From a checkpoint of a small transformer trained on Wikipedia: width 128, a variant of Muon for these matrices.
Each number is 128 + 24 x the weight over its row's rms, rounded and kept within 0 to 255. Layers, rows and columns count from 0. Numbers have three digits each. The size before them is the row's rms in percent of the matrix's.

# q: layer 5 attention query, 128x128, rms 0.105, rows 99-127, columns 0-127
# k: layer 5 attention key, 128x128, rms 0.0938, rows 99-127, columns 0-127
# v: layer 5 attention value, 128x128, rms 0.0822, rows 64-87, columns 0-127
# o: layer 5 attention output (transposed), 128x128, rms 0.365, rows 64-86, columns 0-127
q99 105:154158193152160116151127093107126116159116125167081131112153131155142153134131129121167119137104136116127126079129143105093107105121129118130128124106153146173124122156134156126108114123152126130134135126136102123069122128113155090154143114120139130141137093096151130102117142081148127126109119129114114132142093139153130145144125193164142073118092127080069093111106145164125159181153
k99 106:106162164109128161125108102153146141190079150148148144113104110156125109125125101129148152166102144146141149141140148112160165123100140135120154146114151162142114100126145116139168152128132118140159111124150102082117132122060123082147138103085133147131119111063127100106130121116132152131126139124107138109148084122148146126092148178125161105108100148092103118118071112125107152122158
q100 105:143129143128138121171119126111092091135175120125068123141120169197151127102127131163166155113120149136108148122118118110155127121136122145108129073101155127112159080111104135139117109131121129146132129171090103158140101088135164073109135167158140160088129140109087096124127137147123125161138134116107138135081163121151099154155092154110099091133085135151130135128130145134150110117128
k100 097:135112131090135168131141134154132165138181108151115127122104125136125107114086090098118142136128155140061162125144112113187159109171132099159125122162145103147156128110123071162142130135109135138108146107105100113162126141122138098088146163072135118125110116162113131118132110114156105083159085080103143159137120125127150131098128126139116125153151109175133142141098137141157141131095
q101 114:095137155150104120166105117119133119100149113129125132125130122135127161144171126108102076106131086132112083108130169129057137099121160184147104136127122113145106154157131171131127175135137109141139134129107138149105110135155125168152165135133131124148138134153124167102163149120123139143070168160095087118120092117128125146152149123155095144105149127114125079099120123100105150138077
k101 100:122108137165140106131112099096110130128126128103131117095150123158124156120142093171168136101123156134119093145133131087130134133097152146103102113118144135136157095130153170116117127090085101147118148142145126166102122144158135070121190125089136135149106070151134120141161171142161139166166112139119150096123135127133133152169058124127137136083138129134090126108103134126136173131123
q102 082:139139132087154112111080149107130130150136119141138108103076128114101109110130112129167129102155147145123157158118163103077137127137124136132130104147152162138107141150141115114107131134169123130160106099115153127152164108110169134108116122149108105137172122149109134067100098147162084082157109111103141108106110103139141120118131161179122113128159141157160128159113125183073133135175
k102 090:149158102155188127123138148165137102125147114122124139164098190071093094174130165129097124134128126091104108079098142123098145121139108117115125126134161157129114124170139152125155151150170112144138123120101136115116150129066166111124128122119138116134112129125124140095127125123158147102167129122140101096085120147125117092090156187113145121113164154098112106145143114109103134121161
q103 088:134111154137126145126115102097139114126112091123091145079136159160111118148130164139137144149120123126111106133138082103114141143132135153110122122147123145135107126121143148101138132113180124161161117148119103135100195083154169131132109144177111143130140142151152147099114131134138128092110150114119111100143116095119132156193062148113106104150080143123157152188116115106132153076105
k103 096:140162101100135142098149128096141155170114113094091143135129173138051138153131128133167152151127121124092108115146109109170170139143159129125099120117163094107129145168132130114145137132143133149149110141113098120087153088141146109130112098122099125121126117125116100135108103108127100073155125161131168141167128096147149133112089159119104152180136152132127142165101138120143068126115
q104 096:108168144147156146136071130115109132111151155126135101143133127137110158082155130145156111106124141122109146118118106125147145118145134130099071099096088123109114089081130145149133068137135120131110148131114134149121147132122139079139154146120150191147149104136166097096114161147163157137181109137139099139103084181132133125128147116128094153105176137117134138123135151091092122101104
k104 098:140166176105116151124128144116098121074094135143142126122092127137127158093144124128090113141174130133134115083132162128142142141097143081134163116144108107077140157135146126120141124146129116143109125113134166113153130149168137115117185184130159157141134142137112154091127128136152123070172101119153126160113110128134107136096111116156145161113122105131118092096087080085110106119158
q105 097:124141175120117150115155114154191116083114143129161128114113067145074104116134103099158120163127121143134139132102113166079144124093123119123097127122142135121136132082104127111126158146183110105109165091166151145160127123135111109127118123138129140149148184158155127119115138141156141099099167127127119119141117084130129114143157089131156108110078187124138118119150092130108129146135
k105 104:131146161143152160128130091152159142101120166118114174156096097123097131127155135089151157135089092125137122136129152118129136108089082084148103121161128105116111151161139143123122100114115142083124107172140100184116119123096097103120106120150141108155129108150143128088100148124165132106142157177147132123131142095164154130136156149137123134102117169136087107138169108081158139136095
q106 101:046102140111112163150127149113137122144085097121133141146125149122121140140116158126121113126130128087150122154155116112124098144138161128133167119147149103135131110116112157126158137122146128116116112089118172147122153146129155178156103096146116148113159140151137137117148111142177133154103110091179084102098127153112100120127129071138100152138110070104130141144127132116119166133051
k106 109:117167160129145123160126114088068148147135115139132126135148138149124137181103116196142134125122084096144089125138100152104142150099129127154139144108155127126174144117098121099107120140126105116145121119142110135107133118146097135107123119154132173138120137126136170123160107138153136086106115130156069128157116128148151145132068083079100095164140094102139110168114122162122137165124
q107 108:117115068114145121131138120140129114175142122105162127145136055078133089134141139092127123129114152088135122176130130132135110166130124107087120137173134134099126163130139060155144150150128124115134124097142168098120124100098106174131096115099145185155133137150163149140157117162139122122113147103124160126182101123143136111097160117078133136122132120131124129112159125106111127112150
k107 100:125086111128089081154127132124148128129185084129138128125144082130113104131188131126129103157117088108151062148127145113078101133150131128120139111139132130094114144138132139117141141129140140115120095130140134124144139106127155188126095148134158118109123147175143166109110111151111120176112131202100161083157123119124137103118149108152103093129129138131105089144152142171133117135145
q108 096:092153120126066112143164103110120124054112132137141124128164110093134108125131110108144118138150157159113133182120128141137118154118132140114153120146104135104112146116145103100138129138102140112114139135098150091124116099158094141144129084063119125137144136122141157149185128184187132132116095143128143157144106152112098120149136142119134164140151093178114161118132150113158114081133
k108 098:121122128122081088158088116149151144066148089098176148113145156148121142080154096104142102143155133135114114107149150124122088100155086171103145145121119114126144124095164130121132119149112115110109142136154126112102137125196129123161109113116163135116139118140119170145155089125136080137092168166121118158134105160088106123169136118122110142172150132127106130151144121146109151125113
q109 072:113143173193152159126125126123148117086145142125146144112125094161121059130134127115103137162157116112136110127128154138141153109115099098152112115167123142156118133118137097150118115093128121119157135127134116116138105137125105134107111127107109119144120106152141140084164134139122125174133139139134067140114126119117132104136134120111169056131164093053159139120109134167152163186112
k109 078:077095123117122100107121099115139085120125151124133109171110123125180135120140127128117147135121134117095149124123156130128153125128156097155139176146129093125118113150167122114164119151120129092135106154124155163144139115146112127119130101154151140120109125100132125133107164068101134115087165112163095097156161174144123129123113112107136106113071162073139096101106130163197150154125
q110 112:140097150122114118148111145150133089116109149113103128154120119210144102117123095144144136128135098185144086141120108138123115120116109149135111094103102117182134119159098140094088132160129138124185128147146079089117139147131143118129096113135115148117126133119099142129091134113096098110114128167139130122106151147136140155175119120120086062129125151141111134181144159132100141168155
k110 112:109119148117134101092105141152179125166126131117131148157118120141114125145087119109138162125130099129106149143115135130179093171158079148124131128119138106133121145164131116143119102131123136131165106113081127115159127138136109119147126138077112086143162101107113096117111109100133127125179096117181164123151188160137103107137094148132148083159119125129092105138183130103090119154158
q111 090:110111129083153121110098155107080160130122155150120125118107173150132168111097153108156140085162145128155127131138158157104117157115130103122135131145161121187140112131100109132081099113086071141119137177106128136138141188109149131101136110144111144139082107150151103117115138125135136131118134119125101118140158109123172113163103118102119120126153124147125099148124082131166093123185
k111 097:170093091075130116132113140158097125128135128151119119110080160130085147152102156132111103116125143118123148135115153152117145156149124110140144097117123101118125068104129124193152115114130152127125115098138119113162144158093109145142156123178092111135096128135139104162119121156177132136113129117192103123114122161128113121104102126087125130096078148143181119160164168137112124143129
q112 109:121144127110089158158144121153166139090148150134134109139152136109114140114103148096122125126128158106107135126131133130118115097122149083106116148159113101124117140078120126137079137111157134139142125103161149114127086078169135185129110107136127112193170161164115118111154124147130148138093151136134093138136118105093144117143164072084142116094131131191139141094146155137159101143139
k112 107:185130111134114133152102126150179148089116139106144137104120124128124111111137105084145153114131116142124142107137110162072143103169122098137097122116122067159082122112113127098144129137120166135127131120144106150124162149142107149111146131107126160104126118131138101104184126108101143119110167195159109130127110159157134148155118096096101120098104132176147117162109133092159164094129
q113 097:115110132122131139072159142140141128119140092137122125153146090134145140166162157124163142101137081150160087109145126125069109125087087168138103113149172151176155146135099096137120122112103099078111130101158154162154137128141147136136125158146111118135129125120121153106128111145131136139088133137151103112148133079098128084130174067129130100144146098118122148122141162120119167127107
k113 097:133082140123108093136146148139125110144135115143093151158134115132160136162125157146105132092083115132183136145120144121097143108098138165174085122135134128162143116164183155131164139138094113096104112130133082137138138086108084130120096128139133126108116105108108120175136126117151119124148118142149131107110154126142108155118146104093084101117117108102121121156137179121129159205094
q114 117:128132112132106139143164128109097144094128124109183102127131140094134123145154128129121089161127138125145153138148123145104105104134136132150160151172111102092108138104124077141119112123147174116145143076139163130126114116145107157135141126171135125118157116150149153103145128133121130132081135139101075125102116128116141073098179116146115132120108073162095142104160143131124145194067
k114 110:110122156178110158136103158134136145132156124132141090113157103148159138141148123151120126088151100108144123113176070162100139106131156129137136108135140112136118165148121140143110134111131103104100126169127129143112132144132134126132166160098148144146106131090110149122152137117108104121087166164097064107132135154115170141127111126128136121117137089098162071149114090132114192147075
q115 126:169126183171121149109091125097097112106145138160084121112112162188158165117145131167158116120119106129126128117160101128099145128081139155141109083071142117127151120152133168130117155106110097110128142127143128164114129104153114124106127131118139116141112116142086149080117170100129133145150150145122090116114150124162169147160058131160097107127124133118122107134145097130125118115127
k115 105:132144141093141125142170148136096165118123123131083136141130168153139161120102096104145128105117131113132174120115107134156149104131107120109150132113140155124169101097139131142119096126123124126095110172118114107139135151140083067089155132114142153142024110095155097093108183129141137106159123122132161158121139129122109154125086128159142128133135159147137120128140136127140109095169
q116 096:125087162132105131103152114115127093137155152148079111135147136157156145125108097115174112087150102114097130168120095117149135141087108125157128140130118170155167117135142134107128096111115132147147097121104138163118110135099152108096157135108147119128169106090127070129135167113127161111151144144170104089144136137194171127117131141126156152132127152092167102135101102143089124124113
k116 102:171076190117148128122130115103157109125114120146147149160141128143132100101108124093136104103150132062161166127130124126138152148112093127160109150164109137116145118135177118116170097125096142106085123095139145135121113129111160124117155091134125155121106107119142125136113108161125141119170127121156123167128140130139106107071138152108147129122132102098140124107114093121184064155165
q117 097:146165134166101151139098129126105164091161137161138109105087136070098124150147121148132105121116089107126093091113127162103131091119110122130148139114159103138120147156107129153105162117149096115123140166131132147121126146129179159142134139135117084115131091150160135091151143124115161123111115161147084170106082159141115130173145140097116140151159115117116128170123135100139160112071
k117 097:126150125079119127141132107085125122120089160143145083128127133165108164113139112155151147109149147119162116098124120112118167101155100124136103156088158101155157088148128152103147124121119066142145181168161167143144162149117131099145143154117101078158106159122115141145122161111081151123111122137131090115070131116134127163144132119117106125124136148117125104154111093137085122158124
q118 083:164107148149144094080104135184123147136145151124112139106146102146116161131137142185095138131101124117095125086132110147137103122128161115133146109110115152115132127105144120138135103166123109162066143141143112125145152139096173128120143131163090155091141081112170095168112148129124137124122116101113144146172133104161086160125097155144103082082100115119105091147108149126112139142123
k118 091:137134133067145150129118124159111125173105134143127103139157105138107105131118178116113173142145134150100095155114161110180147131096142106147105115101108158125139138116136122131143085099117166199092143128121140079099101138092144139145090175146106149162155116121137146144117130088125153101111107146101153131126106148158145163089175119121117126133116110103091167096130133106123123131128
q119 110:139137122131146130104118095135109102087190114123140129120111113124190127132187131103112117176143120174171110089156151120055114097119119132147084138147119135149126142100143180124110196140157147103101133107166147157130112092113140130113144125125126137109152108114126101118124111086162128159073135161131091124129134171129133112143130138132119133119125145121147110117095131126091132119126
k119 113:147096160163191136098138115110122079102123144135104152125127151151151129084164134140118118159122113149144115142170150096104134101102138109122100131125126171168089134115134165115177154114118154125123137154114143139126119112114114106083106164090109102140133121073132143093154136108161110130104097133120151143116153139121127181117125097137162100128130170127168088135138103131125152073112
q120 095:117106100122143144124132092194128119137111132144111123136133119100119098149089152160145129082098129141101121172120109121162116131154144127140179097121108184107116142108150111140123116135133175131121132160141126094118120131150180084115168106131123121165181146154124124120127126125092149126170129106108153139120157138129108041105160163123122165090113144125121144110104104102149138108129
k120 097:130139138119141103111159150127139113163126114114137117122092127106159086157127120102110117079156097161123139093112139139108133137171088124135130118178128126115093157087125121132171144091106110188134141123148136134102095105162133115149134159130104142142114086157159146191122089142113109128129117130084131153106127110143156101122138120127147139144146116116133160131067093109169121177172
q121 093:141135127173105130107167138135118148138092120181112144146110144180125157137147112111136180107091134166122140111112140089139143113060137092131113155161121117120143103100137163150119109147084113139144123123155119113125113084146166128148095116124131138106138175133152120074137108153148151109122126127119150116131121087097161189123126111145110121126108147101089134107116180133081158129116
k121 105:113130156120105142111136120112129169150106143082134176143092154149162123135105153076145189118139152112125147164106135095116117117101117125116142152105152143126083151113111152080145142130125161124140115094157126113099148112119138122144125120129114141114112189135126085124162134110157136080144126140139143111136100169129166152133119114152121148109139083126094116154134200092118129138073
q122 098:120097111119112086154146142115161130103123132095180089129165102138151066126129114138107110154138138105145112115145120107152129112130122112150135092135106103117078125112160083135100142152155099127119175108106139142104151154104128123126116151101150151105159118138099170132140124137120119144132172132131108130170093137101119120144194122115146214144142089145110117109140145117113167116154
k122 102:113108155121087157149107125098132131085156128146117121108159110132150109116140140150105085185111117167143086110132121071127093131114119134155135089128129127125105136138141128174111155143161129122132137119111114122102164130152099174135139142124149096121116087158097143113092164146064151120144183137111091188142157180117101123151125128129117128117150126136097095126120104168127129143131
q123 100:097075127123103094132112091141135166150159136097160134159122115094164145159113111145156134154122115149123142171197136142111148095140154136146136147102110128146126127117102115103108126114115155138130137106134112130141086117129099135148113098087091160113147147125118090098190128108168126127101073125118129145159145140088157154123103095128129143147162067165124125137092152132144146134118
k123 104:133079140113082100114094118127103103143144153128155132131139183121125115113160105137099130113110108157151122154184130123152124124189114158084143128127122140181171099130067094110166137138102160130086120149105125128096103169155095131129107131123108149114118136101107124097182126107142119104128145123184114102127144141117109161148123116151142110141135101112111127112157168127131148133153
q124 089:148142108122139150120137128130102109145097125157105125180124123151164161117082111128126122108134134106109123121116135133183114111168128129153136124113101115124119171134176093164124124147129146142142121157115108157099132093121131093132111116162138134097110132105121125147092140151124183098112132095154100076147136139132116164135110113119134167097081107135179193136132157094189116115088
k124 089:110125145099093125132169145099167169121121129094145108132165146149097107124130163138138116124154113143137104136112111120176153154131154132147114117135148137139174133057130117123072131108105150070143173108119107132160124120137133161112115142106126148122089126118104095111120122143136123079134089141131152096148149138076114167109107087101146153141166109160164157135112109096114150135155
q125 104:138081153115121139156163136131131117104144123159173142117141065103119094143150138129128132127084143117164150117099102143074122119138139109135155144114127123127146148146128115119142147116127161153115149121127127157110121136114134143159151124123127153165105149095154126134155095190106089148145126105090074088131106140135119108106154088124158098130100120163139078080101163169178146133125
k125 114:144088139136117152144116131160123123085102120128114164094146106151170115153155116140160130125075122149168105099082159123103119083119133105178138147136134124176130127169097068117109122107119138156128141134129109110086066124131148125134150142135157108126151129112114140138111112140090118142116158140122145050162126141103162122128129103162153118132116162115134093164145124161136143105125
q126 098:169115152144148132105081133118134075094141129112118135105127139163137136116133144153102143162126091154088109104124095105108151152129132155127107137072114143134116086130153147097118155149136113133125150141129151147096122151152121131115150135111115117180109130154143138115115193085086117160123107147107111074144145150158150153122114157111085104135107191089093111156120131114145141162124
k126 094:153138124143130098099120135131118106112071161134131115147133122150082155116120101139196114126154149132096104158131138112173103130156121115097133126164104153081122149153115138132104110133117134164132095198112115138104089097130095112145167156125123129137141098095108126158103164131068184145140096111120188158145131109136112144135108121151151127130112136129121094114113114120164126145133
q127 094:165147103123127142138137137138103137116118101144131106059117185127163145172144116158159123108152097139114099073109114148130129121129124135123137115114142114140092093176104084096131147136131134089147134154145125171149125090169161167131122115119103137063087127137092122126125090099120083140130134138122121114125129109124171146170103122126123135145138172126155158097126116094139160124158
k127 102:139111072136133147153162165097094115171129142126083138080124129150111135128130160151154145102161133135103145134089108104143086097156080155141142156106130132147156099123097151147170118156138122107149127161103093093153128132118140191095099116087121114104088132142083136128104137125095111133124155115127112148130140139113119165157143128122119131100139141143172177131141123076127138145115
v64 112:125085184139125151101122121160065114144168134149167146141119149107132120128145166125104146160113110127133108110119130076101116132110158098113104128123095136102153115137168159115103122128124140130115123165171133127126137113128157101137110092171150114151125166133097091108108100110161097164128145105154118148092152059134150118153138141109176135128114116111167146137156109097100098109144
o64 113:127151102100113107142114108120185154106105096107110132122156085166083165123097079135132092114141162129148125126139128163149141123155103159145132078168173122115121157176096100142147112144121104144134153136104080128130128156124135134150149133100133121121113122101102161134139099169096119108123095138106149101113112189124086139155128145113103121142160116115103129160131139150139163169104
v65 115:130085159119115121125132113136162110106137120081144156155152125133146120146152102147129115169107076106153116169164128082153109131129165149139161151125140116101120054146085147179098107092095123148168115155117145152133107129126107129082145115140079139146145131108149120111174126150082074160122142127130138119119143112099155110128137135124142148148121145135142136126075147142112100114116
o65 120:113180097119131108102142113116107144129135102167150140106101119105109137103122190132144129108165182098157096087088125144136132130123109081104084104135127183108142160130149155133107146159122123116119137124142122125170144121132155122162092112133158140109080135157140160148106149151166152064084100144144096142089141125150121139126129139113097117148123130131095147132166128097125138147114
v66 100:134121094150148109097111215121099128119152144100095135110123166147117095132130094128106094113140098123159105124099138085147135109130086142110127135139105105134078143098164123113130107155120065141141175173108135158134110124092117083144146128161181155161150152122123108166152119128156097116087124138142149120134133116118173132112146146151138148119142110139128148128113086132116119115134
o66 096:128145119101101130149140076144172128142119101153141133143128088173134116129098131109134156139105152129125137122139119156073138122174127136100118130102148113098169122153100147120128153138132224148110121112118113111129154120147129156086083134098136107102094136145105134078143159127110114116148155157148129101117136163120135121152096094142140085126111130126123097147145195132114095151138
v67 097:135129125125103116131130111105147099126098068128132132142122148124150141124102152140189111140084085158129121101102106116150154104144106112136153128147114110101094142114069118147154080158159155114108131161145129116176140100116084119130131134103074142125150131139116094115144104113197126145127147136079135103107157128159154168165153149167154134163132147148134125130146115102100132118145
o67 095:125133115110151134114108117128132120108142161135112119100114117133076109169154147117094138130166147129117136163109124124140129130161135085118078124119163142120125110136179115143092132097113129129137154127113103135107131141118201141128113130156140150118120139132133158163151120163067132119113101149176108126147108134123088109102154125080092137084077111102162111128122135163139173195142
v68 112:096111095138123100104090153095107110124180122137135160125134140136118101100132121116131165145099135117157112138097139104150125128141101148133132144158027110112115160118130128134082127138108144150120144166127175161154149099151150095157132111112130099137115193115150125098140146160126155142142111101127124144161135125125151139115132111134118137133166128061135102168101117125163147103156
o68 109:136166143125135141150139112149160159147122116124132159091152110132108139170118128125084116136114138154087146120117078161082128097128140133130116116141187107102121085131106154174159123154157134147125148099135103105151107192156090131068118147122150127110107099121122148150135126104142112097126162131112164145098140125137152079150134148107141094092105129145107105085168127134113130161107
v69 097:156096140089139103121151124167088108154141150146122108070155115143125168121136130108164092133076128142097170149096121110110121173113119171159093141116136152176130116098114121125116122160117070122151093112098105146116104145108151145131112149140139161191113138129124152111120119103134142153130155135161146154147139140115133113086131138106102135139099074107129102152081141146114126122130
o69 103:112167072181075130147124141102126138125136096120135148170137151120087087115113099151127149111159108147131091118154134147140108114148164156103161159115088121108125141108141128099134146136141148138116156143130145104145140110153106168120112099126156099105157136135098128130166109123105118112142102131086100119147134128088133133163096087128093152129153158148144186096158096098155125107166
v70 097:144133158090147118138136059149131112142149105110155153164158109091132167103138169121103169105130127135069148111103163099135159145145109156125115100124105117159094161141137098120161128114112161133099115115149140098127141087121114101173129157133123110132133147112142095146110137138146129095122132127121058115168179099114126119137120180157109106117135151122168143158130128103123115153122
o70 098:143088079150105124111107171092142128111131155113101122124110141150110146177128070133115118158109133117213131138126106108083108110125142115151117144106163111147135147109104123143130138126160052129135145137142100171149157133136154153085140144112117130139141114114132146126125078141096105158134109099125161151138108121148136120126144063116115126158151125139103109155128113158166159124142
v71 091:131107155170133124095176127149156139167095137131116121089124146112154144137140111121130139105145136087094148134146141091100159160125135141122136074155152149158111136090137137156149157140160128083081127111118115079122124139095155130132095146139158132129108113078115143144113169091101104137101159157139115128102160065135131111106139154128077138134110111147142130112162149138086118142165
o71 093:143108096094123140129105135113096088083144132135157137179122158122116114112104085112130128132163173131164135129128128125151117146166118114153133146115106105131132126128107112082122112108102118149146113134098127180105156126158140162119152095116112133119147123135120114100147085141148122135171093090126128109114138151102110172145082095130197142152166130140140176148119128103185076132141
v72 092:114126131133151130168117125145163136090054131143154139151099113174140152109114146110139123153143127102126104129162107134132131083147171093117129175156159116116156137125128109146136129078091141148149126114118114161148082139151108158090066086105113104078122073150119112125119090113101119150158115116113129131136121160145162135151118145123150146154120157142130089119157110140122137158136
o72 099:094136138130137161098141149108088120163168105127121109124146131089153104132140164123135116117135115152102134098138114122141147118106099135136150093113134162141117102151134144129096119150134105105118141131111171104116115100126184069208172131157116127154142146145153110128124145154143175106130174135129088146086104095148078112092169135116095118101134134127111147148086123139122144147099
v73 092:143091103119116149116128105180138102142138173139101135132101139106111102166134150124182088111116187115108111081152088118115126106102086122077134107148133153116125153144128113129116159117138086105105158141123134129109080079139135132163119146073148115127122128122157105151143141146108135140140130153129097118133118150143157107116118156123109107097138151110167151120194152141176105138133
o73 090:115152136113117135103135142077100157131104112094146143149138160168103160110125135125093141123125102168141158159178126183137135153116168099204136117141122097136119112123127147127108103119147167134131130092105105163083126148132113088098132119173119151121179137110136107112129105151164137111134144100124111155124116114102115139124115087113146140158130085167124099142087130134084137123099
v74 095:119138174144094123122150155174141182159128107109143123134177130118121084143097105127122116074136136136115169119142125134143094111115141124165114121101141142115116097112156130150084156165169088110096103181078128111086144148118152131162135160120096108127131114132130123115149176121117116168073142125167101119135143085124105134147141107154109120175133118145122126101134128127096119126155
o74 096:126102092111143108131111119092092111107150122134114127124084176105148176094166144165142142134156121137183134152115133158095124131152147119099135126173123123141161134132126114147168130106088147130137140117147128169148116099164140154094129111134139163114073141074109131103127095141152094119120101140071122091129126143123154151121092158130161148106140121135144136117098139145168087122088
v75 106:123170104143101129144154109136109112145138140161069110117129164107159111089140161165120152121100136112135129109077152153152152122131094088163145108136121096171156150095151150134138137094142169177125112155134136136115132101150131116139130143122142106099166105135114119100131093175094147124138137072103112130105136102141134150147142099095108157103149113127126112141183119102100105079142
o75 106:121062112098166134080118133145155117085125121121159133129115100126087155186122101093126128117165095159133126163160118126129131120092167144124126141148127142134124113143100137120153082128120080102151135099118133111149122202121126160124149108115106161159134109131151159113144144132190113151123113141131142080129113135131133131120123174124126116133102122098123131128113149138103178159079
v76 101:137142146127143131105128129158164181124105156121154148155103141130138131172160163096155103090169120142110127130139134085104148068155112146117123163132099136123150109132137137143131158149136104126128160141107112107098122143062111144119093157091111132096152069149086074129108137111156123134115140137174130128139153120120118127117136139119093109127097118132135142079192125162116093123125
o76 098:125095109103085156155139161082084113165132102157124088113128147123169119107107120171135150107129125128149144143148081160136126141108135133133167106099129098167126112139120109101128098100114174117134138102114139131133141110182184117167156111132141137146103166107146134124151123169085115139130116128112067135133100138144163125137081091132172133138162104137140124137085122136123118145100
v77 089:160125111110095094105119147152129102120135096123133140157074156142142131123154121141132111160121090107120155119092125113114138124167089179136115139162150144129127139129128129145139100131155160123148106135147105058122139151090126111159142126107128121154120135149092100126062137080204127137124160147151133114112097081141121122132148160129092147132094128151146126089096117148172149135111
o77 090:108149111096124161154108123106117124158079162133111110102170093145101132114124101093127166092119171140142136151167140121159118132114141092111118159071128097123135117144139108114108118137134136132127133132116131147104144105103140150116127145118144160100123148101149108108158099134037118146145110111137132130148157196100161164154128091130140149102172119116142149127166143125104107121172
v78 088:111085112131172107158139135150102144148144131153133145114168091129127150145137159094162115120173122179121140170099117143106098149093126115096114091138170163142113118146130142119111143124139074138110094084099121124066154128138136093136137162094132114160139129149132160119175115148158151082118134139176118161145152094112111123108123110088144137094144127118126120135119138132144133083157
o78 093:117095156164105125133130130111130119152149116113124121146096162147135122104105116167094146134113102104147151094135133126180114135122178148151157153137071130131165132070093142155160105150137180161146102137126116109171095126120104147120125132154139152116107114089104132137087120099106103137133081141100141106133145152142121144109081163143113107144129087161156173102114142109164108107138
v79 099:081142130106104068124119156127114095158118152133112093116124109152147101160095088132127099136153128143130139135135091178091144106132104138106148160136146186128113132108123101136110172119138116098115138165104069096138170148114139138093177108114115177184103077120098149153144126165131142143152149121139150138142131120159152139114129134117112146094113103139123126143132124103095132105139
o79 097:176154113132126205143141080124118159109103120145152149117150122136131142069150139125147172123106106129140165113137143100125112154149156111133112124135119108103133095115117134126118128135149143132159095088119196134078103145112118156153133136161167094110148170112124072121120152106107122106128124166132110082129124138087139156129097126172129101113115107110145145094098129118161124128135
v80 098:141126165137132163136087136111168106106116126144138147156134104157099111108139152115128154116077146148137137122112141106112131153130109143156091145124127067095157133112161161197086113115074116099134129150146134093108084101169124158128091162103114129126186102106155109105130140175141116128145172121093113138127157125118146125111157126155106138167128107115139148130113130138122083131134
o80 099:089106117099122144087134138130088102140131138137138136106131138087137166140118144171132124106174121107130111143121140164176117072111145121128143129100157187156119103141098128104141134187134108175087153111134132151144134183121126132097133087126105135132111160154102159157136108103122160125064100109146114143129121112139105112136120120060120128125151151125110122121130136138135161171108
v81 104:165126065137105120140116154098109135141128106120116142153089113157107143111116095128093197112083149130145122124129049181149127154128129143157144106157154100136072140085117140106118167133133157101158142152137134148126115142129154113165147131133120069130124117126113139132141152116122120132128127136127151137124124169100160107099136144106107148136136161090095098120140179126124105148155
o81 106:127150176143127143142132137107140085121104170134118112099142135107126097117179137125128109177172130130075160137131152111130144092114111130112126165090095141100156114130161123128148095143131140135105090105109137132149135176114082133080089128144141171106176100127129096073139131135167145087126177124135136100106116136138114131143132130139178114086120136133156142135147091123111144152113
v82 093:122103132077085135148089141165073117084117109120109138141117095132115100157117160099133165137135128153102096136126104158108095108114158152098144131089189151130123143144147120133121134090096154121146159134134139116125150140129135121145140126126120109182120146134127139158148062110145133126155146126120111115170145152162144156142155151148161104143146135094132155120091173083154104100101
o82 085:109184132151149148119166139102169160147135152128116122133142120113104164087126129135099086133128112106155156126130144125134118123142137069140155109163081108106144139108120116150096131167178094149120111097113127138148114132096133106103122153142156143109143143081100077109099183127107142117128109142147141169099120145120147097090124136121075141087139131163132107160121106173122157121144
v83 104:148113153116066111090099113070114076117122146129101119116159096139126113103115123085120134176139123148142094154120110159120138182145151162154167155132107109124127126130099140137166152146136135158174122081152135148167148143111127085104174117130138121121109128168093122134138128130140112202103126097126153138140124109094127140118149097133120100154119153111147152137113127132098114102114
o83 110:123168107117181119156142150160146144125091126128123149086118132134148124110140152159137107123151133144095117101092139105147086085145117098116136131094114135100105136127151108120109144135112095112138117159143144060156147178146131167155095125110174099110106151100162129143104146116109128080152136156149137089120124149131142105153102168178130167097118124101083119121127105132130127137178
v84 105:145157119148143136127158121143088146125122137107129121132087143129166115104135118168108148132101102070111143098151167139149141149099151084150102116128111120114196160147126121119098131127129117154127126107128151152134138166129162170116098151129160107109118104126107147104138112155091159144095158110155124114101118134117062075150120131126124094140095102164105120118134131165185106159102
o84 109:146116161114129094133112120129148123124135115130125145124137127121072154108133117095151099122167167134133100128149146136110123121108134172109132143129141140162099114134085171105173126119121123113087144149143111113100112097153126098162156112107100161176142132137170145130128125124164136152153108095084138142123106100132141162128127173146144155137153184116097118116110117110077115038118
v85 090:112087128148104138115079124117110185115075177112113113102124154129170096095124131122120118114153108149114120104114172105130147127139156131131129122136134135141116160113151121155065113151126137150127127161136083150162173096141133126142100078106141177160133116135119148115140126107143169093150121115122152126143137086164167126107144102108142137096162084110116104152151133123160104086120
o85 085:145164108154171117104164107122153111137135092163151158126146127129136121182102131140130136115104140163125139142150093162095100136118106124120141132143130146117165089158077106109155110125146124155125115114080145101101112144144094141092143152148157055113114125125103144142103117140120097148123123168112106132097119183075139125121114169140117123138132156098139136086092150156097145159118
v86 099:116157132195125136126167127115098104138112084101111120092116117124103093134134162089118163150162152131079133173130179127116154087107137127095155107123119113117149111126102133104142143094101165116157151125127135128158106122131083152151127136098152134102122115143096146166104145119093114121128117119135136120151149096118141160119115102143089159185125132145099105138151126164176147179122
o86 101:105140157099176133125137141145122133102179142159140100168122107111177136111126102144124110105121133121169100080133107148102118150118113107178133156098110129150098123117125135153150166136159102151118125103147112130114141137133159108145143138136114115157155107105174088113149120113161134174169142120162098151128084122131138071108123143157149136080146118099127112102068106113113087113133
v87 085:178139190135116135126148116156119150122109125112194115148100094151126140131137124142091106138150104150080129124163153124117105122132152102111089113099148148094168094113140098135114132159135079112152142134114124133125124127124087139127159151107106136113099089184096131133156114147155118107126127135140110141195159100110127112138101160168140122134104120166142132102166126139087129159098